config.yaml
hidden_size: 256
tie_word_embeddings: "early"
extras: ["some layers without positions", "local attention windows", "paired heads", "gated attention", "value embeddings", "skips across layers", "capped logits"]
init_std_o: 0.00519
optimizer: "adamw"
warmup_steps: 539
decay_fraction: 0.745
max_seq_len: 768
Each number is 128 + 24 x the weight over its row's rms, rounded and kept within 0 to 255. Layers, rows and columns count from 0. The size above them is the row's rms in percent of the matrix's.

# layer 6 MLP up, 1024x256, rms 0.103, rows 150-202, columns 0-63
size [144  45 109 115 110 123  50  91 102  99  89 108 115 135 110  99  44 113 114  52 116 116 103 114 126 125 113 105  99 112  38 110  94  43 106 121 110 106  28 135 116 104  89  34  59  48 126 108  26  99 117  78 111]
[[119 135  97 147 114 119  48 108 123 167 129 138 105 159  95 143 118  99 125 117 123 183 147 143 115 190 109 103 152 160 107 126 134 123 137 109  94 134 105 115  83 144 143 135 121 106 153 138 141 105 144  98 117 165 138  97 179 139 117 104 135  88  91 159]
 [127 135 128 147 182 127 142 122 111 178 195 160 129 163  89 150  98 124 137 156 101 141 141 115 113 159 133 142 133 116 119 107 149 152 141 119 106 128  94 141  93 131 129 136 112 121 162 132 134  94 113 105 111 155 128  92 126 132 106 101 105 102 109 127]
 [113 120 122 120 134 131 156 131 125 170 120 148 167 175 126 123  96 107 101 115 129 122 140 133 144 113 121 119 140  93 100 115 117  93  99 128 107 145  85 148 123 111 102 120 116 153 139 113  77 143 106 104 139 171 154  83 130 115 108  93 142 122 107 180]
 [134 109  98 148 146 130 132 134 125 132 119 123 124 150 135 115  89 116 121 146 136 123 166 119 124  95 122 115 151 131  58 105 115 153 114 135 139 113 121 108 165 153 127 152 127 146 116 172 180  91 134 112 148 108 129 119 148 148  90 145 118 112 109 122]
 [138 137  92 158 160 164 136 134  92 137 139 133 125 115  88 160 144  85 130 133 142  99 138  95 130 123 102 161 131 114 109 139 127 127 107 163 147 149 115  83  81 167 140 147 148 120 115  82 166 121 131 124 142 115  95 119 125 154 103 125 106 122 137 146]
 [132  98 179 126 134  98 126  84 132 143 125 130 117 135 126 145 110  91 104 158 105 157 121 138  90 161  88 160 125 147  72 100 122 123 148  98 125 145 111 110 101 103 150 125  90 114 141 130 146 124 189 147 132 179 106 112 143 101 154  92 167 117 100 150]
 [175 123 125 151 160  81 135  74 133 131 169 185 118 142 104 144 122  69  99 177  88 147 148 102 111 156 103 111 167 129 137  98 117 123 111  97  97 121  92 131 139 125 121 162 127 147 127 139  97  97 197 131 126 172 144  81 152 116 108 115 114 126  94 114]
 [121 160 118 134 146 129 134 155 132 143 148 132  96 152  77 206 126 143 106 155 126 119 144  99 126 138 129 121 156 130 140 137 141 179 109 108  84 122  92 147 130 126 106 170  94 118 106 135  99  71 149 143 134 115 130 108 185 144 102 136 123 128 132 129]
 [142 140 160 144 145 136 138 102 124 140 145 139 113 123 109 134  81 116  57 155 106 140 105 126 126 154 142 122 160 115 143 152 141 139 102 111 125 120 110 144 151 183 125 160 122 116 125 103 103  95 150 119 118 109 125  84 158  98 125 135 106  81 139 131]
 [135 140 136 139 156 133 110 114 129 191 152 140 142 122 135 110  90 136 108 132 150 182 140 146 167 130 136 138 157  79 143 132 117 133  90 113 132 134 139 126 120  95 121 126 117 160 133 147 100 134  96 111 124 134 128  88 162 132 138 116 142 114 122 117]
 [132 117 103 143 161 142 126 113 130 130 147 108 103 131  97 133 131  80  95 155 119 129 139 140 100 147 138 126 124 128 129  93 139 152 110 134 120 131 105 141 157 166 127 146 108 139 157 179 135  89 138  79 108 126  99 141 146 104  91 110  95 102 189 118]
 [156 160 113 134 163 116 132 105 115 150 131 117 108 128 124 150 154 116 131 127  71 136 175 116 137 114 136 107 126 112 122 168 102 120 138 109 112 137 137 160 141 146  95 141  90 154 126 140  90 137 112 117  88 123 146  96 180 109 114 116  97  93 150 134]
 [109 139 136 126 127 138 142 126 149 153 124 119 150  84 148 106 127  93 136 184 116 167 152 127 134 137 118 171 125 113 140  85 145 115 151 124  98 141 118 129 117  74 117 129  87 110 129 157  93 115 159 108 105 169 150  79  99 117 117  69 121  93 102 122]
 [105 113 144 145 135 111  91 112 118 156 145 158 122 116 117 105 127  94 119 121 133 159 137 132  80 176 109 132 149 103 137 128 122 164 145 127 123 139 117 149 114 137 134 149 164 153 161 141  84 115 142 134 107 144 158  89 128  84 109 124  98 108 149 148]
 [131 100 141 133 130 103 121 146 131 123 139 122 141 127 107 133 110  99 148 109 167 153 149  97  85 119 125 106 146 102  94 103 165 187 156 117 112 148 142 115 138  99 115 120 113  81 180 145  95 119 129 162 127 155 121  99 139 128 106 106 135  84 140 102]
 [134 110 165 130 142  96 125 153  94 146 124 142 163 123 143 132 128 117 146 151  94 127 133 105 138 145 124 138 126 120 115 140 129 154  79 143 124 149 125  94 137 105 117 139  99 125  99 131  98 112 143  90 136 124 129 131 128 129  83 127 129 125 144 179]
 [140 127 153 164 150 110 151 107 121 200 196 152 113 142  92 145 113 115  87 165 136 141 128 108  82 127 131 139 148 123  86 108 142 158 120 114 116 122 115 112 111 127 132 175 109 132 140 125 138 102 127 129  92 122 138 115 154 149 103 152 119  97 120 142]
 [144 115  91 142 152 127 118 136 153 122 142 125  67 132 113 112  75 108 138 145  85 130 122 148  95 142 128 147  91 120 126 103 130 128 100 130 163 108 122 119  78 126 167 167 102 103 107 113 167  78 170 138  93 173 134 109 142 117 128 102 144 130 113 129]
 [145 166 120 131 138 132 120 117 148 150 141 159 141 129 116 128 123 169  91 141 128 149 127 146 135 153 122 168 135 127 147  85 146 116  97 128 143 106 120 101 117 152 143 127  83 139 127 158 136 100 136 153 119  86 169  98 134 109 121 108  97 122 122 123]
 [133 155 118 167 132  77 143 124 106 168 179 184 115 159 112 147  99 105 116 140 128 160 143 102 120 146 107 129 169  94 134 113 165 172 120 128 119 137  99  89 104 117 117 158 125 116 168 123 134  96 138 134 142 109 132  98 141 149  93 102  99 111 152 126]
 [137 112  91 140 141 139 100 136 122 171 147 115 165 156 120 172 121  89 129 136 155 148 132  75 113 153  92 123 161 130 166 123 143 169  65  96 143 133 120 102 118 157 155 171 122 148 113 159 100 124 174 119 108 109  98 117 127 133 102 130 116 109 124 124]
 [104  99 117 124 125 113 129 121 120 142 155 166 140 153 131 167 133  90 108 150 161  85 118 106 156  90 159 102 169 127 109 104 129 107 131 134 148 160 129  74  96 194 146 172 106 140 125 164 132  98 145 145 139 115 150 135 116 162 103 133 134 151  92 114]
 [135 105 120 135 116 124 157 146 129 134 116 125  96 158 131 141 143 140 162 127 150 162 144 156 103 137 129 113 137 143 140 132 140 150 112 139 116 127 114 106 107 106 162  91 152 121 153 129 162 135 130 102 144 166 151 157  98 127 140 110  92 101 108 133]
 [136 103 118 126 133  84 138 138 131 117 146 143 156 171 149 146 141 114 126 167 163 110 165 150  62 131 114 143 150 138 154 118 192 138 134 148 135 141 127 132 138 118 118 157 109 169 140 145 113  90 145  92 121 132 114 165 133 153 111 108 137  97 157 137]
 [109 121 100 164 141 140 126 110 121 150 120 120 126 183 133 133 128 134 125 113  91 162 119 101 121 177 108 158 163 148 108 132 115 144 141  95 106 110 146 104 120 156 122 165 135  99 133 128 102 104 176 149  94 125 135 117 119 112 127 112 105 115 129 141]
 [154 148 115 116 132 104 153 108 105 192 137 126 119 117 155 114 121 129 135 136 126 150 152 145 112 146  89 173 164  78 108 118 143 164 135 119 136 149 107 110 106 130 141 125 122  94 132 120 104 103 173 143 127 145 135 163 148 135 149  96 133 155 166 118]
 [127  98  86 141 117  90 123 132  93 138 126 121 160  94 123 104  96 103 110 125 115 143 175 130 115  95 176 140 121  91  99  89 131 105 134 113 112 120  90  92 102 124 136 150 162 136 114 140 136  89 115  95 154 108 145  93 139 124 111 148 150 125 114 171]
 [122 118 133 137 122 133 135 146 110 111 124 126 114 163 150 133  92 122 126 157 100 168 124 112  85 154 113 120 137  91 122 151 177 136 112  86  92 121 123 118 100 111  97 134  86 155 108 109 144 128 163 179 149 165 141 158 153  96 132 129 131 123 112 174]
 [122 128 124 155 152 131 120 117 131 152 130 156 134 150  91 155 148  95 123 156  98 121 142 110 131 119 120 121 120 102 150 143 122 125 116 119 152 134  93 159  99 124 114 194 131 104 132 136 127 139 144 124  79 120 108  70 118 117 154 103 164  93  97 140]
 [169 126 125 146 134 112 124  96 136 175 157 143 137  99 131 130 133 146 122 169 123  99 120 123 109 165 110 130 139  85  98  81 176 136 163 121 131 106  92 117 151 136 127 129 118 105  92 115 132  71 166 121 105 144 159 123 109 105  94 127  95  97 143  96]
 [134 126 126 155 160 106 141  95 110 145 178 153 122 151 123 111 126 103 122 140 117 169 168  99 113 149  94 137 136 116 111 120 185 139 138  94  77 135 109  99  98 140 108 140 111 139 147 150 130  97 152 127 116 124 134 107 134 133 114 106 107 122 134 100]
 [106 120 125 122 151  93 127 115 169 137 137 132 144 142  80 162 110 125  85 142  66 117 140  91 161 125 104 161 136 124  88 138 163 137 111 143 147 145  74 112 105 152 137 198 125 183 104 115 160 126 144  97  65 122 118 112 113 138 110 165 121 106 149 160]
 [114 135 122 123 132 131  91 127 123 153 131 140 125 120 123 103 161 108 140 107 113 163 137  96 118  95  97 155 144 120 111 138 124 137 142 155 153 137 112 132 125  84 140 131 150  99 125 122 115 128 131 121  97 101 149 110 142 109 118 123 139 120 115 131]
 [162 147 105 150 168 113 149 131 111 144 168 178 122 105 115 121 117  84 109 137 117 179 140 107 116 152 113 146 142 136 118  91 159 133 116  75 111 129 109 133 123 167 139 154 114 165 138 155 151 110 132 119  80 144 137 117 125 123  88 123  87  96  97 111]
 [118 119 113 130 174 149 144 109 109 126 147 108 113 127 107 160 134 107 132  96 132 129 117 125  89 141  80 120 128 110 155 149 125  92 135 104  87 155 111 119  74 155 111 167 104  86 141 106 141 120 153 134 118 140 169  99 116 129  86  92 115 120  96 116]
 [124 121  91 132 139 126 116 114 129 147 132 141 127 145 104 127 146 110 131 142 142 129 142 122 112 133  97 119 104 122 136 117 134 141 132  76 140 121 147 114  51 112 137 134 145 149 181 164 159  80 132 151 128 174 147 106  99 153 134  96 169  94 124  98]
 [137 128 137 132 151 136 100 109 104 153 133 139 138 127  95 170  61 142 135 117 124 164 193 120 133 105 124 148 128 122 105 134 184 144 130 134 153 126 115 128 121 143 121 171 119 125 191 116 131 151 118 161 125 105  97 168 159 148 111 132 102  90 141 130]
 [ 96 133 142 125 142 143 102 116  93 144 133 103 141 111 111 123  88 117 168 209 114 131 148 122 113 173 158 113  95  98  86 112 139 130 158 107 143 136  80  90 108 113 113 146 109  87 175 127 127 116 121 174 142  91  95  96 163 121 129 106 128 128 163 109]
 [109 130 110 151 192 151 147 109 124 135 185 133  98 132 131 157 106 100 109 153 124 158 151 108 100 140 103 137 172 140 124  76 140 122 122 147 120 141 127 133  98 114 149 167 130 124 139 128 132 102 118 104 124 138 105 101 118 116 123 135 126 120 135 146]
 [138 122 140 119 154 133 123 115 118 157 141 146 116 135 150 139 120 116 100 135 118 117 135 111  84 118 115  98 143 109 163 102 138 173 105 144 164 148 135 136  95 170 111 135 144 137 164 137 157 102 162 133 163 100 127  95 121 112 128 118 123 145 136 152]
 [123  85 124 153 113 118 128 138 122 110 164 123 153 150 142 163 157 138 137 129  95 125 118 106 108 146 131 116 137 143 128 146 145 138 103 135 100 159 105 137 159 104 143 140 147 160 145 144 148 133 124 112 156 138 185 103 166 116 109 156 135 125 112  79]
 [140 153  84 123 115 131 152 129 106 159 153 124 136 155 111  91 133 139 122 113 125 106  99 137 109 141  95 172 155 118 132 141 148 108 124 115 145 121 120 144 131 131 128 169 158 104 106 127 118 136 158 157 125 126 178  97  97 132 105 151 106 142  94 113]
 [123 151 132 131 154 126 126 116  85 139 153 137  90 135 127 135 136 148 132 118 130 115 126 139 110 121 126 161 155 136 149 144 128 154 111 161 125 110 118 142 141 165 168 139 125  91 119 153 100 148 145 152  69  73 138  90 149 116 158 138 157 107 143 136]
 [121 128 153 187 187 109 155 110 154 167 177 164 102 138 116 150  98  94  80 168 115 177 141 116 127 159  79 122 157 139 134 123 122 159 101 115 110 121  85 127 102 164 128 169 134 141 171 158 131  88 178 151 138 130 160 152 155  87 130 129 106 126 149 130]
 [129 121 124 159 185  90 127  92 107 162 174 181 146  98 125 106  79 108  99 149 160 140 152 125  92 149 118 123 132 113 107 117 136 169 139  87 124 105 138 113 119 141 140 136 150 141 123 110 123 107 124  97 129 131 150 106 138  90 144 143 117  99 112 125]
 [143 134 110 151 171 113 135 117 124 143 131 159 110 139 118 154  81  84 128 143 131 140 165  88  92 190 142 131 165 133 125 116 140 133 108  85 105 148 135 125 118 126 134 156  81 148 160 131 138 116 114 129 141 153 131 100 121 104  92  93 139  99 128 114]
 [149 125 128 142 134 129 121 123 112 133 128 124 166 118  96 145 119  99 126 126 119 134 127 162 116 129  58 130 102 131 150 133 102 132 125 137 121 138 141 148  94 146 130 134 109  91 123 106 102 111 142 108 112 103 116  94 122 116 130  94 123 122 119 149]
 [131 157 100 134 134 110 151  67 145 141 128 130 162 158 124 121 153 140 129 117 151 107 122 142 122 113 130 125 143 130 125 154 136 181 133 139 131 134 100  86 124 151 150 105 145  99 180  95 139 136 128 147 123 120 121 116  95  91 137 113 168 119 147 166]
 [134 164 130 162 151  97 149  96 126 176 193 172 120 133 142 121 118  97 102 132 123 137 138  89  84 141 101 119 134 134 113 123 132 132 143  74 133 121  63 104 113 149 120 121 112 129 132 143 116 129 152 120 149 124 133 100 136 127  90 142 109 106 119 120]
 [125 140 117 133 125 127 151  99 120 152 134 116  91 115 153 155  89 128 131 161 141 144 145 133 137 131 141 167 162 124 121 136 126 127 143 142 151 156 124 130 130  98 141 124 152 112  81 123 131 133 153 102 122 188 157 127 130 131 129 104 147 130 140 140]
 [105 126 154 137 195 133 115 127 159  85 134 132 170 102 118 142 117  76 101 172 155 144 135 123 119 108 113 141 126  91 132 121 121 124 142 116 147 125 110 148 126 172  99 112 113 114 131 152 127 130 155 136 133  85 102 112  90 140 108 144 149 134  90  90]
 [181 150 125 100 165  95 101  82 106 190 161 178 120 121 121 129 107 133 135 151  84 151 153 137  99 100 139 126 141 152  84 127 158 123  97 107 107 100 112 121 102 116  91 140  81 143 134 150  92  89 146 110  84 138 123 123  78 148 133 135  97  91 129 141]
 [136 129  99 122 136 111  97 148 108 131 104 155 116 176 155 141 133 120 157 118 133  91 149 107 124 174 128  77 142 137 137 111 144 141  80 130 109 124 131 108 159 102 146 119  90 146 144 123 134 135  97  99 160 123 129 101 161 123  91 123 111  89 126 124]]
# layer 6 MLP down (transposed), 1024x256, rms 0.0938, rows 150-201, columns 0-63
size [139  31 115 117 113 128  46  88  99  96  99 104 121 135 103 104  36 109 109  27 119 113 107 111 128 124 119 110  93 112  24 112 101  30 108 125 109 108  12 133 116 110  88  17  40  29 128  99   6 101 118  70]
[[ 88  87 127  98 103 133 143 126  95 131  91 114 120 165 157 101  70 172 117 136 142 147 128 128 109 128 166 149 189  62 152 150 109 129 152 131 152 126 149  90 188 140 131 143 131 143 107 171 152 149 114 136 120  99 104 127 111 134 115 120 140 141  97 136]
 [144 117 106 178 136 118 113 122 110 130  92  99 124 113 135 168 112 142 113 165 128 134 163 112 103 172 153  74  96 109 142 130 137 121 116  62 129 139 120 138 142  90  71 132 106 115 141  87 135  94 118 133 121 106 163 124 108 132 157 138 129 128 179 117]
 [115 140 149 110 112 149 126 140 147  97 131 112 143 125 137  86 105 173 143 111  82 126 141 157 125  94 144 136 136 106 114 155 154 114 123 119  87 147 164 128 134 162  95 104 162 116 118  70  91 121 147 118 137 162 160 133  89 128 114 110 111 128 158  79]
 [119 147 179 100 151 137 131 126 119  92 163 132 111 113 135 133 126 131  88 113 140 146 142 131 114 143 155 181 119 126 120 103 110 113 108 135 124 115  77 122 128 148 155 118 134 139 124  59 145 112  93 148 151  98 120 172 154 102 111 121 131 163 182  93]
 [ 82 105 116 141 118 137 112 153 117 118 104  97 125 136 144 144 173 169 115  93 172 119  86 153 144  49 142 153  75 118 138 123 104 141 136 154 137 136 167 157 131 154 161 116 128 155 139 106 105 155 124 130 134 138 150 138  90 107  94 131 115 138  99 111]
 [108 151 118 139 138 142  84 148 177 127  87 139 140 141 131 116 164 104 140 133 118 137 112 141 137 130  90 124 123 155 132 153 146 155 158 118 147 124 127 125 105 100 144 120 139 152 138 132  97  94 159 150 123 154 138 109 131 132 166 119 144 124 145  96]
 [104  96 145 134 162  75 137  94  93 135  99  90 121 144 141 132 143 146 127  91  83 112 118 128 133 117 130 106 129 141 155 168 142 143 148 144 149 160 143 126 127 100  92 124 127 137 108 137 131 164 138 150 134 142 124 151  86 128 113 126 126 194  76  75]
 [173 136 162 104 148 110 120 152 179 140 113 172 143 113 138 150 128 137 144 131 123 140  67 138 130  90 112 130 138 127 113 138 136  89 142 188 125 128 175 141 155  84 149 128  75 117 110 142 169 118 121 122 135 108  83 133 124 144 100 103 125 143 128 124]
 [136  94 144 138 108 139 108 127 111 137 137 131 121 152 125  91 139 124 168 110 166 109 146 146 141 142  89 157 159 140 124 148 147 107 119 116 120 146 144 106 139 124 125 144 159 122 113 160 121  96 190 115  76 122 196 175 124 129 137  99 132 146 101 158]
 [148 137  95 136 127 101 103 152 134 106 125 124  92 103 161 144 117 156 162 157 171 125 147 123 102  97 121 103 131 132 148 121  93 165 148  89 146 104 114 148 110  97 116 145 149  95 161 157 121 163 119 123 136 108 142 120 125 143 113 120 135 110 136  75]
 [119 167 138 144 136 117  95 124  85 120 103 145 138 140 107 117 150 148 134 135 100 112 119 112 121 122  96 130 118 154 118 161 121 138 125 150 122  91 100  90 102 156 124  79  84 133 112 136 135 103 154 155 109  96 103  91 156 130 151  98 114 138 151 137]
 [121  90 134 161 126 114  72 143 123 160 128 169 146 126 106 125 119 118 139 146 119 133 130 155 142 127 158 111 134 136 169 138 152 106 125 113 126 109 110 110 114 185 121 134 156 149 123 131 121 139 161 144 130 127 133 128 204  85 158 158 140 102 196 136]
 [ 99 120 122 121 114 121 103 126 163 160  85 136 124 147 184  98 142 115 121 166 140 141 107 131 137 130 124 128 150 132 156 149 125 105 133 132 126 130 157 112 167  73 109 108 172 150 147 111  82 100 154 121 110 175 133 120 192 134 123 100 158 118 100 151]
 [110 134 119 142 134  98  87 130 150 114 162 148  88 139 152 103 155 107 164 104 141 121 113  99 126 143 152 122 119 125 159 117 160 123 127 117 165 153 127 120 148 134  97 153 174 126 109 184 167 116 115 126 149  81 151 135 105  50  80  62 142 146 140 138]
 [ 89  77  44 156  77 151 119 172 125 194 104 103 168 128 159 102 111 144  94 127 162 104 101 110  95 137 133 116 121 153 143 113 125 158 111 102 114 171 139 134 150 151  89 117 167 123  92 113 173 117 102 129  93 141  85 139 115 151 123 147 117 125 134 117]
 [124 123 124 128  97  92  95 113 144 117 134 116 142  92 161 146 115 132 155 143 150 125 107  89 105  94 117  89 120 153 137 140 157 106 126 122 116 135 163 129 141 154 162 149 117 126  79 121 147 137 162 104 161 175 111 129 111 128 103 139 133 135 135 147]
 [132 118 157 126 139 139 139 152 127 123 130 129 132 167 123 156 166  96 124 138 147 137  75 110 131  72  86 146 120 137 132 168  93 112 148 185  96 111 168 105 182 133 154 115 193 142 104 113 146 116  76 120 167 157 149 143 110 134 115 162 137  94 108 105]
 [189 157  85 160 122 135 130 125 125 165  88 138 136 162 163  96 118 171 141 132 126 144 129  88 183 139 133 135  85 141 114 131 137 105 106 106 140 101 131 116 126 120 137 133  85 143  98 114 160 153 147  85 126 126 123 120 163 109 127 115 136 159  96 166]
 [122 124 136  76  89 104 136 143 125 101 162 103 146  97 168 115 184 119 159 138 146 117 134 100 153  57  97 174 124 138 112  70 152 124 143 147 114 153 133 127 133 139 180 134 145 125  93 150  95  62 125 133 133 129 131 116 123 106 144  85 128 151 103 115]
 [ 91  98 126 134  96 137 121 150 159 126 103 162 168 127 126 156 101  94 142 103 106 158 161 105 119  95 139 120 101 126 116 136 116 105 156 133 147 128 140 112 103 136 126 131 153 130 137 177 126 123 112 131 106 161 161 141 114 115 128 124 158 106 119 163]
 [130 155 100  92 162 166 131 121 116 139 112  87 152 132 103  78 172 154 110 110 117 137 133 103 128 119 108  97 107 112 165 113 135 121 132 113 133 102 125 150  85 141 110 154 114 141 135 150 123 152 169 162 125 109 113 145 141 102 127  87 117 123  54 138]
 [113  86  74 122 129 120  61 186 172 153 130 131 126 185 108 141 143 163 188 116 143  87 122 130 142 139 136 140 149 124 142 141 133 152  80  97 123 154 161 134 122 121  65 119 146 129  99 125 130 101 130 117 148 112 119 122 117 130  93 122 129 136 127 126]
 [138 118 116 131 132 128 135 100 107 119  91 116 192 164 132 142 165 164 141 142 129 101 131  99 160 148  98 162 149 126  84 140 155 148 137 119 162 136 129  99 119 109 129 111 133 111  91 120 109 120 119  92 121 107 117 125  96 149 154 189 129 113 106 140]
 [ 73 135  79 119 125 127  96 130 163  99 144 128  90 101  98 117 155 171 153 149 141 132  91 107  85 109 170  91  89 145 116 125 158 136 118 103 123 122 144 133 117 117 100 116 166 148 135 126 128 145 134 106 159 176 114 136 155 129 162 115 119 118 169 148]
 [ 68 126 165 113 175  92 129 116 101  58 130 110 124 101 180 102 143 195 121  99 104 119 153 116 100 138 120 159 126 139 149 126 120 143 120 124 109 137 147 104 109 132 151 122 157 136 128  71  74 136 176 144 173 132 144 174 107 129 150 142 154  95 147 128]
 [141 113  89 139 101  95 119 103 169 142 128 157 149 125 126 122 125  90 157 142 100 118 110 137  58 129  98 168 122 131  75 189 161 145 134 146 135  89 141 111  92  83 143 147 161 150  79 134 138 136 105 148 123 128 111 148  99 137  97 118  88 152 125 126]
 [162 149 126 115 119 162 135 183 126 110 127 114 116 152 113  72 138 121 124 101 123 139 123 103 121 113 145 127 156 140  99 108 114 116 104 124 159 100 145 118  83 151 140 121 125 183 151 131 175 149 116 167 102 153 145 108 170 119 153 141 153 173 104 118]
 [156 113 120 123 127 109 150 139 138 130 112 163 142 140 117  96  99  78 140 104 141 142 118 138 117 114 120 146 141 113  84 130 104 140 135 116 153 150 125  93  93 110 136 128 149 141 117 134 116 124  74 111 102 130 152 180 110 107 119 143 144 132 117 145]
 [161 121 123 134 159 119  97 148 116 134 127 140  92  88 133 131 141 136 136 121 176 137 148 148 146 106 112 107 107 122 112 127 169 125 129 172 123 134  91 116 130 150  86 134 120  83  96 124 126 149 114  99 131 194 119 149  96 131 119 140 143 110 125 159]
 [ 98  93 106 129 120 123 136 145 121 112 149  96 150  98 137 104 158 156 153 122 145 125 119 145  92 125 188 124  76 131 147 124 167 131 144 131 121 160 157 104 163 129 105 134 138 148 128 160 138 112 104 125 164  99 105 128  80 125 105 129 120 134 125 114]
 [106 167 153 163 165 115 117 103 149 124 204 160 148 122 119 131 125 121 124 139  95 110 145 150 154 121 162 113 127 142 182 181 144 117 102 143 125 122 145 164 171  82 108  99 109 123 134  99 119 125 122 110  96  69 130 146 136 108 129 161 140 134 151 112]
 [118 117 142  91 172 139 126 146 160 139 149  74 162 112  94 121 159 145 139  96 139 113 114 143 154 100 148 139 139 120 150 126 133 104  95  94 105 118 133 152 174 180 143 158 177 121 145 133 121 103 164 114 168 136 126 156 140 111  99  83 148 119 142 167]
 [114 130 136 114 145 126 175 143 124 116 133 127 171 158 139 107 122 160 106 139 138 133 110 141 115  99 148 120 111  90 178  89 135 112 152  48  78 154 124 122 157 173 120 135 146 109 143 119  82 107 134 130 152 156 178 137 150  92  96 112  90 140 146 172]
 [118 106 131  80  56  95 138 171 121  86 104 111 147 119 130 117 141 121 170 152 131 118 115 116 124  73 160 150  81  88 121 129 118 117 121 130  93 149 174 141 113 107 138  93 133 136 124 134 158 136 141 187 166 117 188 136 102 120 154 144 130 148 134 135]
 [123 110 125 131 117 130 104 112  98  89 177  83 134 125  97  74 113 109 122 143  98 177 137 113 115  90 129 127 128 141 118 122 161 144 101 120 177 133 138 132 128 141 124 159 204 106 100 130 148 181 154 102 171 138 127 149 148 145 118 160 152 158 154 116]
 [101 140 148 108 126 109 122 176  74 120  95 115 146 156  93  98 161 128 120 150 119 130 147  98 101 136 141 104 137 108 110 114 108 123 136  92 127 112 174 114 110 124 137  86 148 138 139 138 114 117 142 145 137 132 165 135 155 113 126 115 145 114 107 112]
 [136 155 114 150  92 136 136 131 123 140 132 137 130 104 100 130 114 196 135  97 111  82 109 145 145 164 132 128 137 153 165 146 120 148 142  89  91 125 151 152 144 100 115 140 127 117 133 158 123  94 179 163 127 158 167 103 132 128 143 131 162 137 167 150]
 [ 94 135 158 120 123 126 134 131 126 149 146 131 187 118 119 119  94 143 124 120 144 102 106 128 150 106 108  77 107 117 129  92 125  84 133 134 156 111 151 135 135  96 113 119 152  76 123 134 123  91 114 166 110  80 111 178 178 122 132 121 146 128  93 133]
 [154 144 130 125 166 127 102  96 107 107 125  99 155  87  80 143 124 150 122 132 117 117 114 158 115 121 150 125 126 167 123 167 129 161 122 181 158 112 166 109 140 107 169  82 136 112 157 130  97 115 100 139 143 104 131 154 103 161 139 161 142 131 139 117]
 [119 134 127 127 169 128 124 138 108 131 122 103  99  80 122 110 114 128 128 104 166 103  89 108  83 127 104 137 101 124 129 158 183 118 132 126 144 153  75  87 103 127 114 164  94 131 145  79 124 128 140 115 126 129 106 131 104 117 112  83 165 129 170 131]
 [118 153  71 173 101 137  96  66 126 137  93 127 107 153 148 119 153 151 116 120 123 116 106 150  70 115 147 102  92 119 123 121 100 143 135 141  79 130 134 168  81  85 133 122 173 145 162  95 132 139 166 156 176 164 137 191 190 111 169 153 153 135 102 116]
 [120  91 127 101  97 116 135 109 135 146 102 113 155 178 132  99 177 147 164 144 132 119  72 153 118  57 132 104 100 139 128 132 120 100 104  99 146  55 137 107 171 102 174 148 132 135 120 130 132 158 102 132 111 161  92 138 120 109  99 116 117 116 110 136]
 [120 168 160 157 105 131 145 113 166 109 167 118 151 192 149 124 111 119 145 102 102 133 123 138  99 132 126 109 127 143 115 137 146  89 129  84 117 110 184 109 144 111 134 149 142 131 156 101 153 123 149 134 121 129  88 187  81 121 126 153 133 102 105 105]
 [119 126 161  92  99 120 122 125 134  81 139 152 153 121 136 138 121 145  94 110 102 112  99 141 173 131 150 104 117 177 152  87  96 116 139 123 127 138 123 131 147 133 155  97 168 131 154 117 143 156  84 146 123 105 113 107 124 153 155 116 136 127 140 101]
 [106 144 137 136 144 171 117 155 117  82 146  88 136 114 148 127 164 104 167  80 121 152  94 122 166  94 115 112 146 127 137 144 143  98 110 127 162 133 145 190 124 116 112 138 114 117 115 120 101 114 121 126 151 150 102 124 130 154 109 117 131  77 136 131]
 [135 118 111 141 132  82 128  84 174 149 103 193 141 101 141 144 148 162 139  93 126 168 133 139 118 141 147 107 105 102 149 170 149 110 146 155 119 139 103 120 127 124 162  88 113 132 116 170 133 174 105 150 126 106 149 104 117 106 150 120  98 108 150 143]
 [129 106 117  99 108 137 106 149 102 119  86 113 110  95  92 153 129 104 143 117 116 139 134 131  96 149 138 108 115 165 102 148  94 127 140 126 128 129 174 139 143 175 133 109 120 117 139  89 104 126  74  94 135 150 119  88 138 144 104 113 127 123 150 166]
 [151 138  98  94 153 122 160  84 116 167 157  67 130 136 116 158  98 113 147 124 141 140 149 131 100 131  91 124 127 122 119 130 120 146 147 101 156 144 145 114 152 144 166 162 108  90 108 199 129 123 143 138 112 109  97 144  98 139 134 173  96 113 173 126]
 [179  89 157 143 102 129 112 147  94 119 152 120  95 105 154 118 141  95 128 112 133 122 143 142 139 132 179 129 118  99 134  80 103 118 155 148 121 143  99 155 123 115 155 118 148 105 135 155  91 115 126 121 128 123  96 130  91  89 132 130 141 158  84  93]
 [126 119 160 125 110 110 107 131 132 151 136 151 142 114 146 116 117 113 133 135 119  89 104 121 167 151 141 122 128 109 129 121 145 129 112 112 168 152 145 166  95 143  87 140 111 114 101 147 115 112 130 185  96 145 103 137 120 134 120  98 149 124 143 131]
 [148 125 102 114 113 128 112 130 127 136 161 141 149 130 126 152 103 158 127 142 140 138 143 138 115 102 124 154 135 103 134 161 131 146 104 178 121 106 101 142 151  95 134 130 141 135 146 140 144 148 127 164 130 140 110 129 149 129 109 130 100 106 122 131]
 [ 97 121 113 210 157 135 126 146 175 113 140 164 115 119 156 124 107 144 146 145 153 156 105  83 102 131 149 102 118 141 100  80 124 116 121 122 151 139 132 173 136 126 154 107 143 141 116 103 136 126 102 119 156 147 164 123 141 113 117 139 147 131 109 107]]